config.yaml
num_hidden_layers: 10
num_key_value_heads: 1
tie_word_embeddings: true
init_std_o: 0.0
init_std_up: 0.0318
warmup_steps: 544
Each number is 128 + 24 x the weight over the matrix's rms, rounded and kept within 0 to 255. Layers, rows and columns count from 0. Numbers have three digits each.

# layer 2 attention output, 160x160, rms 0.0806, rows 0-159, columns 0-79
105118096129159133130151153090143115125175144085144133117097099126094161170091095109130137111130109141111118150134128147126107127126139150119109137140122100124124084171156087113115122111115132098127098133179119137137146124114093140142119098
148161141124107144115086118104128141144122148121136110136133123146156090123142147138134105136152136143116091112111121109121100144151146139168094155097167104097141119110129136111149134132126149120142104136117115142124128088136125129137160125
140166205147122167116120079136127160124086099214105162112175133143123109126170185122133114125165143153176108111143139137134122114159140096138159138146142112141152122118123136136127128092118147162146174167098156127135115111120160100099118208
096130109141157147127123126161131141135119175111094115115149116105130152145139151129146170142161119125094116168137129098125146122122133160158091086121076129100134124141154123104120118177136144134122124119128125131128103173119130114107149111
142139129148170170116113084146131150189125124146046123099144127162142113121133128106114123127093182107100140127163106136079115142155160136127134043168131144110164122096110135092134113110164105144121114169141162164127102143131151148110118148
146081119132097109104146148131122111071131127136137154164142125126110123118149127146146146169136129097113139127124109111164116106111100135133110139116121128122130133121121123116123120136134115142099084154142114115091150141125085101135113110
139128075101098125171165124143147114103101151101125145188168109075088177117124142188144178157151134126108128124160139159135129151134145099172098125135146152120107116144110119140161133130140144138124079115112125147113125155157111135113132088
128098135115076111120115125129111128092128112132105129153158106107158085125165124153138150168125117109130130094131138136137123106100093152114123123149127136101096121117142145095134132148151137125124153117058120124146101123120146101098123135
129141137145144148115108160132120115119108137131137134124122137145128135111142115100131116132126111139120130148134106099162137123125132124125114129103134148118137138125120136107095106146119114142097109164147142100142192108109116091120159144
103133109129153112174097115153148111146125101082113068149145135123137134135120125126106199098087100109133115120109162127105126124145137134123120124119147121131104126100139158130136142179116117102130139137102128200121093102161154123110121116
119145157112080110097105114107140175134110126146142130165113126103163079126162165152118132141124119153148132104125115105141134111129134093101144123133132135138111161118130132158125110154132116137152155105081124083108107117118165135116117134
133113116119120119140177157070136118131138176101180172150120121136082152149124132149168111130167123146153139122141120100125097154146149125136099120103120126119144153114141141142132107121114116147144158148132162124119124084145131147122124129
111113222141101146184211102062147148117142124161172230130101130173072120165139174107173086120169122144191138131163179141092115148109150129075144115204118153138174105144153138184080128117094128137141201117095136146110073112158115137138078133
161106156144091142070110128137119144094101119155121163148150140122168108108167193147113106156155147123127118138141082099120148112115117138114146120135111142122154135126125137165133103123121126147102129103125113081094105173139139125128112137
116118124122098115135147145128127127088122130119138148143124123108109126133139155138129147135154116104102115131108156132169145127077121137117105140130131117110133097139142128132107104181116136108113120087081103131118106123169147118123132104
130129166098118130102077104158140122149119121142115133165146114129102111112170138134117138147117136125129117128130142105107157135098136132099146121144150110135133075130115140125117121138144128108100120153158132123133172134107095119129142130
124142140104112112138146117089119143177129169116164142144083134138125147132102129150143136157148121146145104090125117126108084107148167131144126136121129125125134142111125114132150143134165125147121104135115123134139124103110129154143140139
169140107127130115115088093169124123133122089130102105138177109129133113127135137134078143126077136129098129127099116135107132109138120151123115120148115136100112096108139133110134123170136114129117124182137146157146102130137149124117118123
164132104104128153120142147092123127154139181139140136161090115125114157136129114146154056122158127149099100140148148117115110105107159125117116102111152107123127112142133128120122159093093103152172121114153158114098109123139130170124134120
107105172149120154121133148122122156127134130131121159142093138145113120138180112111156099141138126100133146142155133146140130152144153141131104136121159107120133113161147149115119135127127140150129134103142131102138122136134130142146131121
129129128142129120139131134127124119127128107136115148129127128120119133135133126116119157134122134144127124129127147138128142131126142127112133125115121127123125117119133119127125126154149126135130117125129126147137125128148127129118132115
111115082087148130131119188121118098149140158069173095142114117129138160144091077145131124144102134093083106144152131133157127134131154146138096162113141100131136149142139118092139135107128116107135102114170141145134147129137126165125136099
094112141138122119131130160124134117118122143103159161126111147115110141131104125125162127133141129114130121142138105105171131124118142127153121150152132116145144140137138112112116119085119143085087130145134126155110154139108117109124121111
114158186147105149190173078110155168141091121171138160148136122130109112148160193136153110092158098158168111103119151149094095120187152094166107123136161135134123121133127105160140140120097145144154163099102114145157089115131142139117131143
120157131151135120142153106115128129141109118138122149111138133128087154123114148123142131119133109138121119142130084122127105140179160119177096103107124128129126144117116101117114105123127128138143124157153144127120124116143136145128127128
116144103137168142121149150159128099118150116142138119109128119116110164134113120112112128105126128139119144121123118131162130089115102132093132143136101117131110115142128114113120126148127122133142130110126120100128137140119118136121107147
117095132114123124119106146126119130126148155096109127130110135130123113123129101119128139133126092069123110141102098127172137137135129172168086128093150106112108116123131122095117121164150132098065117150128119116140172120123135122156163099
150144119134134144137117124140134109153129106116092096134112113116135125128123127097099124093096126140147125110123129147158119122115144118135139136125157097122099126140131119140106118121106128137122130127125123132143161127121098129130117152
123105120134100114149169165095121124096157170114172149169092123123124122142142113148194094166158107138122133106118146125124124116138113144134078127122170095140117152108117143125141178123159121118136102137149118123124140135109087133149132080
099122102154174126169161147137104104120132139122140148088115141150091176123102122091156140101160079130131118165103137130143142115147145134149114147127118098126146108154133104126103142154121137118137115112201115120140154145119108170124141120
087123090121165145155167126128131134152127167094140099130129129121106158140119145117169163115118066146144121138136136137136118112148157097156118131133135106147105110130139126187108141138103120102109104166165150150125130128116119139126131126
097109153109069090138161143098128156114117174141168185153088131109130093121143127169165100150161072144126113133114148120152125144129153151166087145101142091112125142113134124122133116135106139108142116115124116140145123113130132149122165105
162141156140136160099090113154124123094121078151123105117181115137145114137143135126109116117103133142158148126152140121124150107091085115081147165147118158143125127146129111154139140106130112136133157136103135124120114128118139090111111148
095202173126151186250242040073174169221117176166178209139136095162048209154120213144202089083200109181170122136166218171057084181160189113139133159131138125091142115156154131185151133105100154128177167113139168150140092106134134192116130125
137115127110108117146146106117147134131122140134156133152104126147111108139139138155151103119141127130129128112111154146128121145115110125140120156131152096127131118117147128133149136125133123149117118147114137128143131120125120101139133130
108145115115103109115153097114147176136137141124128172157102126087136116127135132140122133147137125168090177139146105107085122160163146145110127069129112140112105154104123136113106095149123100126133098152111131113125125109131160131129129113
085129136133184147177184103111139113166141147102134114107114123155097152150105131094160129058118091127156106141122160165109084129123121137146130126153132102134146111135145117131112158135096134120135131141186125150155158123119084134153140115
103123183107093157083118083114143176155095108153115187139133135103143094124155165138122125148146126118161110110155105126118124134102117112102166129190113130114107118125133128138114094132135137099136157100091135134129090113169145126118126129
088159145153130151184182078130123133106095131148108176123153141108099152117138182135195135113176096165136150142154155128078134134138137097132126100143115138146129137147120105173118161137115142119158142151135150132148104138095121121109124147
114117153111114127127095082130136138143125115142104123143138120129147096139155126133108118120131092116141126128111146134060130146117149121098140108144139127121132086122141144136130135117108127084113142139106110159142092121142149138110140131
200112218112059132095052132120170172065146037182132126169114106148212000156211131130065104162108174125190094051111108103106126157197090141072159115126170111109121152060143178139160095136176133162111168139069120096108150114152181055163081175
165163148134110142145129139083153137148128129108151075176108105140177077172145116129093085119106159153168140112145134148147102116117130125112142159141149124126121164112162122132129093092141132153160121099139116134159127120141103155130122111
138113172104083127149124124078141146105143132126153179151117106157138075153165134133134099136170096126133121137125164121136121143116118149133070138128140105105144105122149133146099119139088136110117156124121138116145114100115164114136159092
164140117143132133123131164107133124157128131133136139141111129131140137131119107119088087112127169159124160143153137139120145150097162097093169114141145142137130135138121141151128100084092105183134102189166169146119169126135078134142097141
078085134102117102111142166126128160123124154101165135140071151105133113134128102112148163131131076098128128138132105127168103148172129119161091149095136111129090158106144121111115117164117122160097117164118130104123161115150111086133119128
141148105130157128103093159140124085146156115131113085113114110114169130125109107120080131131103125159100067162093084119161137111110174181155116151110133098116144117155114095081131118136157128122149114078168099104132128164109083159155127118
157110079134144113118113165132133094122145149085131047135143091103130121142121095144103154140101115094111132129100133165143119135116140131155092141078145121117115114130128133098134146147131121119110132123124116119166139118132112131133148107
133098139140133116092172173119076097097128135162156221080137167142091152134101118106173101137174168138110159155143123126152139118068116134103144116135098171146150151153126117102095128120120121147107126126126120100132151143092115099132127164
123132082137128136133172118169123137147116164152124107131179115078114154122128165185146146164180124140098111139121140165101170125120163125117140130144103181118111092176117111152168132136147171134166089110170120093159147189085095174133150118
151141160113102149101099089159118154123119101183117143143166116114176100130179165136115132160110122154107137155160127105072167130128163124092142103135126151140127141133126141164105114151097113134169119109139116108090072183105097139132085131
083118155127131115149142116121141151132139128120143145143117130137114150142124127113139133127126127115139131118108141147136118118146118134135124155137128112128124123145137109116130143115146133098124142138129107137145131124135140133127131125
158115132104112126079119139146100130109132108146108139147120140117127109128136121134109119144116185110146143131150111132144133123095089130098172120158135130126125127116139143125115102103120118149127115147163140102130158140110104120135123157
142092106138140119113092151144088119097172088128089079055148158179156077138120107088127114116136146121109118122089099133143144097129117170108117127113117140155144118118121126129131148128136166140135125121120107120128149117107119124166115108
128113119128108119104115180136081113084129140150133140140128143119155096120136114131152122148127104139142092113135136098147132102136132119154111144104170117140113161101126139134126150125134118119132092119140124131123166130119099121134153107
156119090069087075119168138077130142117166181073156104198057117122137100134132083194162123180124129138090078114096117136124096141171157162190071117077175061121110129118120111086165126127150115135129111068079075115113112110117156130168146097
185138085144149117095092148155148083111136101111104082137165104108159126125133103152086136123111172132104132128083098131124150127089115133087158111161121160119114115132119130118154135126130147153127143100109107081120132131124107114127106130
113125183078082101109130087092157180156099134120152165183083116114129086113165134166125107152108133156134112117107134109094095147124182107127120128105162117103116144107117136118166111110133090122137114127116123136132132074144153161137152093
083093113131125103196180109103156137127114157086155147152111117127091150139119132162147171139140093130124085138104134152115127134144139132174091149127143101119140106134128127118167151149141137105142136067130098134159092141128134143120133078
167120134078097156096128143092132141116182151139167145164130079096147091180152135181144119190191164147119127143176111124139103158130139189134133127122139123086117144125177124131152091121152145154126145142106160114102133105119139085165129150
151148135108090126126114091115141133100138118143115138158152124122139098131163137153131113140125142137120124107117130115127137101108094136129135124133120143136121142121124138115130145135144127145122110126099119141102122112139143093144123127
119119149146116133154195131122117143119117142139154189110111155146095124126138128129182090122157104132134140121128144151126117133144128127147107114147132128144133084128127126117140139133113139130112137135119121103163168104110145118138158121
098148142141146148138168104130129143099115120148112157107170132125112148127145145116160125107149097154136115115130117145103134113154114091109132121155140176142099141142124151135122146132127156106143126112147152124143120135107121124126118144
145121124118122158105107118147121146117118129105078090130156131106164102119135130131101139138120104106131133142150126167141115129161140134140116121122102105137103104143154091117100104140110148140105132135111143111144113126135167131125138139
158096122098075091092098205097104110088174136067160105160095126148160072142117069128106145160136153119127140119131115110194131097104127166119085151094144098143151143112134110089100112125134118146111133142095130104084154129122142114153121096
148136135175172161132155131119103115124145130151090116073154136157110169137106110090138116131127110140138137142132175173091115114124137108096164110139120136155125107165135126139108161124119126130161134173187158166166101125129109141125115182
141133103125138119104115109141144128167119125103113093144135120110158132122126126151098153137101148113125149136128115124120145135128131130124130116124118125120108134118118122119144100131135108127136104181164138149116126132182148156112129121
106117132126150099118138144151136107129115134110158108124109123126126143121119131131132151138099094126122115136120111099129104143171136127179094146108133117119135148104120127107123117150135123130092112162125129141099137120140123100129131132
098128133128113131144157118118150161138108148130142119128130118110161122132148149149132131139139124123137131118126142149118123125152129118127150129128102131130141156124126136147148168125155138109136137116125119136149131127146142135118141117
175104165132084128076086129134104134079132096156111128121149134127179057122180126131122135156125109139130071117118105127082124127168154132140103117106155138148144141099115143123147168139130127099161135087146120101149099140131143160129140100
133151136138126137113110116169132143109126114128104115122150118097133123134146156128104139127117131154135111124128134139102123127156131119135117122137120123117127117127135135146138137125119139111151116140152125141156141127135121104113158131
117136177123097134099156118112133186124101149135153166135125155121157110125150155125166093139173116144157108107129104135133128130180143108157113147124157118149127145102128144136120147101104149144128137134115147116121129108140148126120120113
119136144152142129112104133156131135141132104147132134092120118140134123152118152117095118141116118150149157120114148121110170136125143126090150129114124108118133112134146125164133103129145096118152153116113125124113112141119148138139114132
108143169081101102141129109107116151147118122128126139135098123153127083117141117138141109142124116147165093108098152123118118118135165126118136167114137095110134141103121149127150153128149127130135146111113123161137132107126134155122129139
100090111104095103117129145115117133102123151102116116117104138128171077117130106136137121155136105114108114138132138123123122141112117139137111117103120118115138153098140142106112118133105124101094131159098140141126138115112133084112131145
138120156123098124083103120132147164124083150129117133170111121095174070119159160173095118136096124112137127116138108124131130151147109097159119112116143132115114151093131149140160110123130114107095128114133130082147152139134151122123171106
131120100128153121112096143165143106133129126086097079122111120094123142130103114118064136125080157122125114126119087110128150145119125145131127123110149127101083101132138133135150085130156119151109136098105114103135130131122139134135137127
131129127152147124133152161139112099105119127160140144114137118148118131127126121116147114129133117113097168134130136125176115123122135115159119131100115132116127135113132121121119115132129115153114105183112139155105142120136105101121128143
109150117138156139162123117135133151166128121122117125098143130125136162127100134110109148108116098124124132129102161109150153105139128125090129132151114135142111111155139092127110122179135121133143112127126122159115139134139141133125114125
135104092129156118115109140142100094103167133115095100097127119155116133132102069103115140140118119104095088121074118136117139118087100162126118131159157117120142087149139117103143152146154142123128115069144104100147124149103106129154143096
141113099148109127106126143111138154106139141131092103111149127128112112117112105122120118124134125143130105120113056131138152125153110141137170096133122142143134104126102129121118127101110149109161150070115116077128083145113166146127107125
127122133124148128133126122147138141152133133136111146130122120117109156138119139107102132121103131131152118158130121145143145136126139113130150159138147116123118126178153104166109109111123134135118119145183120106145158150115095117139122161
182195121127124137092092120161102134156113097167119134122122138095179143094106141136078085117092175186107135135142089119138141137125163114133174135134137143124112163146094108131148079087132108158152095127129135107104133140118125138160112136
091182149076077036148156091163080156148022115084114159154035244153086148013108138135155062100029115152114119083055149169131180077130120030116093117122151084235134105164017096131147162092135044109157117108099042157156101166088127153049105094
117114145135110133106122140124110134105132137124125134104091138125131095124126115115106109128121131104145156098142084099146119106141095120123130114148116127140120150091117134130111107112121109098111136132135125118130156136114119108121145122
138147138089084109133127104118147153135131128131143123185128111129154088135176129173145123157128128164147086094111133129090129133143131128119130120143148124120120151106125144115163139123155130154162146112096131139137122115136138129123123133
105131144149142147161154114122139147131109111169117180101138140145108139125143154100149077085163126139129115157111136132115154149108116127088147162130138141136149121156143147140125154103100155110133129102160131122134137144100145159134119139
128137073146208140156178132130130105162129131081149125081120131149071202136060117083130138073112171106107171159130130167141127112110114113100125144165102149143141106170129086132079113119096117162110114149131136157123106116148144129120106138
122085066134125110119080158152104108113139158100127096109142136113136142124099108159141171143127122104101144142117128109176144092081098130135131149132101131144128099162122092131141161122135139092103076146148110132113174137124108106121169096
129107124131133127100122158139101129132129145153142115098129137122150129122129110126130106137150115087126148123111125125152146107138110128130139126109112130133120134119131127116116099129129118165087132174122130088158141130100121095120128192
163158136148131180105101112152156136129139107180107100104192095070184110170152147124078150132144150167131121134145117100101129147142142170123140114119092159095099160100171138111136091154144133137142154164120176132108101130162157112130124174
163138176112123155107093082132142152151112112149084118130142120145174083125166146128085109129110125110151090123129121132086136145164152112143115108132165113132152130120120159156136150113131129098140181075127142124130079118155163160105135135
099158072083132133197179141064133124161133222098151129141088116106107180157091089155166115109160102179094089141134164136119107143139159131184099105102138073129109102157150101104138136117098102104171093062165108145122140122118109167144187075
110132085107136105087123167151089115120147166109082062116139125107164133125109103139158164167123092147114120132110143111158136086126118149139117103106102114131116137127134101101102127164125127127135120148120127125114144133092139116118152140
109124176137120144139113090141141165136099123138110140119113129132138106114153154116128120118127107105159130121137141115112129136184134086140117130112133102130139151105114155136120142106120139092110158135135148153108119123147168142116128130
116162147123096141160106061121161183178088120156111123139123122101143081114153175155132112121125136163126145131142155107108137148131162131107145129103117107115108147111128130144141106134113110156136127125104138136102092138155158172125113145
134135153093131131100143105167104138169085110136095140126118158108119153091104136128098101119108099142164086128173102106124145120170161106147110130119116128122095136116125123130119088120126136163114160100084147083093107150128163137089115144
088114112177178129178152159149137078110137110113135114101106148154072180140097122074140143087093146100126163112115154141155137145098082109106162099109134128144133130122123140134109120107131102123081111194116142176142171094166128083144129149
099134097125152135146140143138108111156137147096113129094090144115152168109089117100126149114131131134114107149138111128147144131112154131146132145124118107111120156149110113119116110120128130141117091109161123103132151144127096149135142107
192149113109090114122094111108169116123127145121130112186142111128130114133145132178120116147122177131109105101126105112124123147130149128154128106132148118117140126103117149119137140106135124133153130115121129146137095126171139166120130124
123106180144111131099105128156141173095121113123112125141124142143134086131160130115100153154108131117169141116146135115140137132163118125119108135119137131128136136123137133133112099151148128131132165126099117120146139124135151109116137119
154130067135140087111098146130134098137157124095110062112138128169158096114113095143098116131085128125115142125087103160152135135120116135146137161141136140129142125138117125132157142104151134128125113143141107095147179123117097126154140138
137143174073095100096142099124120163147134130156147153132120126126138085118166137163161103161149125137134138149116138132097140146121157154088145110111096147126137103137137116134138103125116120165136140116147101111110125147124075139160097137
079183090127114123099144120205079154119024255112096112120185148006130221062076180215183207192214035203087113187140153153160166143143151063255056180070150123096029121210101072135180175244141212089167094096142113096178132203073143103037255107
136095107133152107134132158127129112124134125123137138123138112136141153138122102117127151118142148147102113149084141138119128137113131138120125118135127142124142131152122119104130127148104125157150123126158100124131144137106097126132127118
143113125106094108100117169084114141100158154095151127152099113102151087131119097155115134161122139121122116109120102144145094108130133151156127138159138102109112131104127126101157141129170130142135106133129113129135144105114104115150124107
137129142144136150106110142143121131116135120133117100120145133118153117121129117120102127145105152094142131118151082130178104116140097138160127154162133132135136130125121121118126122096145145124115126130117111103119141138126138103144134104
046147158107164174177133081146153159172107148142113169132137160149097162123144166092188131093156084120131129142155182129106107154151139115154117115135130127143138116132139141133101164132102136099112109157145143207149114112151128138116160133
129139135089113121105103124112125170116123161123137117137115133117144098131133120142127112145133102126128088131149112116106115156174142127167103138124139106130112134094145156122141133128124133117138144084117134111129113114130156121127151104
149137088119133132135193099105135121118131157143135142115120116138119125112121117158167089121148120133067124164134134172098127168109127149150119107108080138115138113140117098104133128112096133145135093127140142142140108127131114133127136118
162136175132128128112121130111122119142128097169141146121094120155121110146142137108115087129124119163159138129126122140132112142141151123137143116118100095113120118120144111131106107115120116155112146143116117110137153111112118125132118142
088158143131154149202141100105156149153118157091157109137133116166112151152123163131155129073158124154160118117112152133118129117152143105130113162105154122133151138124135124164145158122116135106193122130191124164155116119154138174120151106
164115111158138130095115125157122109105131105124110100088138134164166086112130111122116124136102182103124134111104095154098155129106103123097135116120117152122151157100118158139147148119161115136146111129154109088165140142137121135140146114
127114119150138109085147155138043127128150158122093158110134158130134137121109113125160113169182115129119183157119128138135150107131125128122131112133140152151120132128128129143110131109122153083112122174175128097154180128076137148122172114
135137177124114125093113110117115155081110130179104109110121149128172068130161148123146071118145122127166121109130093119103121116170087110148170107146121123156137158075130168146116146066115154128129182167101139134122132091106161079105136191
182125112120115114102145158120117106129141147132172100141127114139131128121111124165134087151110195127102124115094102126161132114093114139141137164127142128121146144125119128131163130083142118154133139134119130089119168120088123137141129135
143121143151120148119155112132113126123106117138125122108153141141120106131137155153147105144123141092141187119160110148137141098118098108116151118132110142168140117122122134148119143099129129132123137147120164097113145129113139120131134137
129091162153102136149168145063121133106155131119155113132116124157122077159136099116154084130132080138149150132124151162162080114139122142140110162119122126138127114130153091112102138115097130130111175124122132121155138096111141122128130134
084135132135150104120133106157145146165100124138131138131119151111121129124120142125131128101112089134131112144090115099107162125134143124119120143137142125149124142118136115134141136151126120119138126123168119101108103174132137175118103120
131119116145106116127156142133125123094135157124144093133146114139112109125150119152200152169117107119126132084109122127118123116147110127145115124100132123117128122097114134120145167151158120151147138158112134128147140122102127107122143145
132126191135061141079138082132108162124082134162115166161150124073168104105167174205157111186147154126128156134144136147137137107051139124100149184113133134103096122178133099142156126128140141139145124119115112085131102146098123149113157101
177097120116101106094112116158110155115119118114132128198164144110159120117143157149130161180101169138149164117136114121134133093140105114096150153148158145143091148138135129171109131135129138176122105139166129076139163144088085134138115113
078123104113176099135115155131115117155171124081124087098097138153145125135070071081123148097092096156124102174108126133112144137125172154100128123114125134136142141131141102127129153135117119113156108086164107121120150116123128161170131075
113107120110130120136130133112127128127145157102121117125113138126113118131127125121152120104132099128125104118102130146118132156137119138159123099111140111134096106114122144124135150138125125126130170102069132128136106109118156112136138130
070117124127135115158146118135127112110126135110131148128142151146092135139121139114146137112141060127119136144102129138145130118108088137145114124128120129142115100132138101119117123161131129089103139156116130115113144124121126091122120137
093154149151185142172211134105100120172119150129147144107105123159090177132089122089204109104144095157129159175137191183128084125130151118150109170129117089117132096156142091128085164116080153097151125149176125175159151089117108131130158107
131137090125134113121185114145157164143097168080129082147110151096136153105130145148142130145110163107100129135149096148113129151184133102165094116089120144131129173117095156110138113118164120143120108124129136141127108127162162148117146107
073119096114122045150114157128067097150104114068111119106021189136118134059098057096135113095038103124097099123052117139145150083087157091124110126122130075183134126154053108093143171128140065125145092066119042113132144145072094177127136080
075136142124133125178174126120150143139131151109140157152114144137077165129117137099132134090163074140128121134129183135135129123120144132123113138148159114142127093148138122131103136150104150103127133134121127148122130120163141134123134125
113153129135121126157169082078165171179122162096144098177111106149122095139156140161169114114123118140128127113097146183104094133158150142143093142118167102109127076127128116125157172127128126129135127151127138165159094075169167161142149117
149176101099140128126132136132125135168127129143137102125141138128125157120099119125093088101140155151117143111120120142145129132126131111124161137110118163128128131127118132128154118075129127131162123127132129119129152108129127154124133137
117110109138129131118143134120139153117131139120137148118136123127124124107119135117137126109127158119083151117126080134119119139169104129134149105175097181131129137123094134136141125094135141142121094123138109095111160138132103101155128122
100118124148170149147133114128143120139119131140110121111157123133138170143115138100117130107122096119128153156137148150122128142128131124126123130112134142141133120166140126139094138124110125111112129171133136135139120115125148121116140160
104155178124142151166157083142135143149114102184141197129126126150100168141145161099138111100168121128129156155154178124087145164139148100101159117138117126122147136141137151148095114118085139114143125173162157173120100136169130150101095173
138103138097124102097121123102133134137133124136138131124100125126142119130132121132137096112133132114147125143122102132112130135122127126112166123127092137128146130114137129156129154096122133138128141124136131090130120117128139145129129130
139103164115067119109140116061112191098133147150143163144116144150143063118158127152178097154175116113149109103116099117123088130175131133165127117126124130149154159093109119120129134089122136161150160079079112077117094089124168145138135105
089145179146126184129084128120135169111127091154108109103156105094146097173161168099091150101131121121145164160170170150164138068101115147074170135161061114152147092160161087135065145128096140150151140145151162165099140123153081087153091136
135222091113078083091182053250078181145000204142115143144144206032103226002117202220193123173133141185065138138129133154101212147127144005186122168106154150133056113201061121175191131144141158165149089174066120122178078190114174100000215158
137117132129124123101111130152136132102141115136118114122113141128171107125137145139091129157110185135121144116137127118110132152109098147101142128135129138121148146117129142147160096116164132133125176125074151096104105113138187116125129162
121148220111101147133132077120151184174085113211129211124121135133152099124172195101136075105157110165167099113126139113079121179170192085115176117150130133123141137112135142194120113094080130141162180094106124110127099121137137164119102146
094134118131156118159155147114143119144137140095150113149105108117097174133114110124137151119130114128129120147110132147139135125121132126125126146117139104120121118151124133126131158132134133079117128123140114142150137119124138137132131125
146145187128110164162125082095146131156101106156118130118135122145142086124140149133121087119096116136176071112130096124106091120164141138172129145126142103104123122078136134107170158110155110099117198114117150119167127094115154149105163146
147123111134133123108112135130141112112124113115108088138150117140183105114132125140097136137091139097118147130139134155163126149119124122137119144124137119106131151133126136123113124129154125110117122100114108135164127137145146128113129136
123144119135139136126098125153138139151128102128127142141166129120121151123119126113110161122125113126112121138126105127117149129134140134115133141183140122125115091141125122137122147145123144111153118131173142136144121164140122157125105123
142107127147115150129131136126110146122132141117113141131150134119127133136113141137135128149164131103136141126148134143142118125143117128126123129148146151131113116146139112145123136134135161107139138121127127125153126136119143132132139106
177140128112110127084113139123128131112127125110147128137129121125135120122142132154112103148111173127142120116140093143171109106114107125129127154146137136119108132130135134132139093106141126163129133139108138119114129114136127092132112137
072086132160200144181127170087122077135201084096145131071095131201097116179109082028138121064116080113143112138086171132130108104111148170075107135135151087160179092117146133115083169118093101108131123115188109139115185088100073142190100076
143163122159139144095119133145107126145132113131110122147116147100112152125114136128099123135126156153139150120148100142121133102146165107131127113137149134143122116143109122143137122103139111176131110180111145130117114133120128120118103158
115132065100140079137133143113136110126156157088183084149098119151136143140101098150155126139149110142087153164089127147181133117097128128160109194125126124145150134172124089126131155105132168129094098156093101105140154114123136091136138122
158172144107107136125115060115173179176098118167086134164137117112180101112160162170088084126112133155136110147146119158064130155164166121132163097165124137121143142140122132157162152098141149109179129080168122137165080144152153203100135138
122166151127147153124123075124170158177120127170139131135140119141146133130139179150111102125133164157134147121145127121069120183130139115113195129135126143113147154120124150184177107081131127162141106151149139124116141118133093137143121152
121136116120117097112089142131109115127127132110150154124098134104109154123084135124078147107129108149097108127113139087119120126132145154163095159105115079117120117131141101113132081148091132148121112144086114121111121107116115119133146119
105155133124144140164165104102138108156131143147134169120090143136095153132122148108180088088158098150132109143127140144120114152094143138143118131154124123129125075155144122140122163119109127126121128119116139137110123118146128142135141124
101110162113102103149138113118132156106134113149135150147109131096107098146157136117126154111134097118128111123109152161112120115131139138126130135128144091152115086132138124145129154163113132093141131126155107164145110126175137142134123141
112091093097133108148171159113138092111152143053162102129084128144116124133120074121144134124125113085112138126104164189136137130090110126105110162123135105150152107143129117133122164120115135119103110137151110147196146105127113118141131100
122139136100146138116130110125124135157128130123135108158117123156138111123125120133149116121123113138137140143127147142090115132130128109107153110133157117137143126118126135147124155119100124120146163139142166137128110100109139131126129159
115107141106087110123112153086108132103129142144153171147094118110137109125148123131140121145138094126108112137128110100150114100121139142143121135101107112129128148127134118112106128131119120121141112077133110087123123130095133153138132121
135113096165124143113103157123115132087136143114112107128161126133137130118135120113137142130131155137104121126139115109125158092109104142100147124168144156155161095145114120140123156122123135123137092103127127122114121163125122126140115095
137153149128141149125097107145160140144119103171113131102106115114114123134147139115083112103114158140148105131154092111129129136130154117137166142159108099113121130132119146132124105087122142158163151076125114109106081146157139159128104148
143137092165150147154118125156152107142122115133122076129146104105120156125137133152106159120081177138112139140121153154128168109062129133091163147147132135127128085169118124126159139140153116115161085114193105143167150165118085183136135115
129158142105138132126098123117148134136138122142134127136098120107107119136122133123109124109087121160139116138138152083123127150139148130113135115110140093126092128127145127153123108137116079147140124135146136132100133114126118118154118135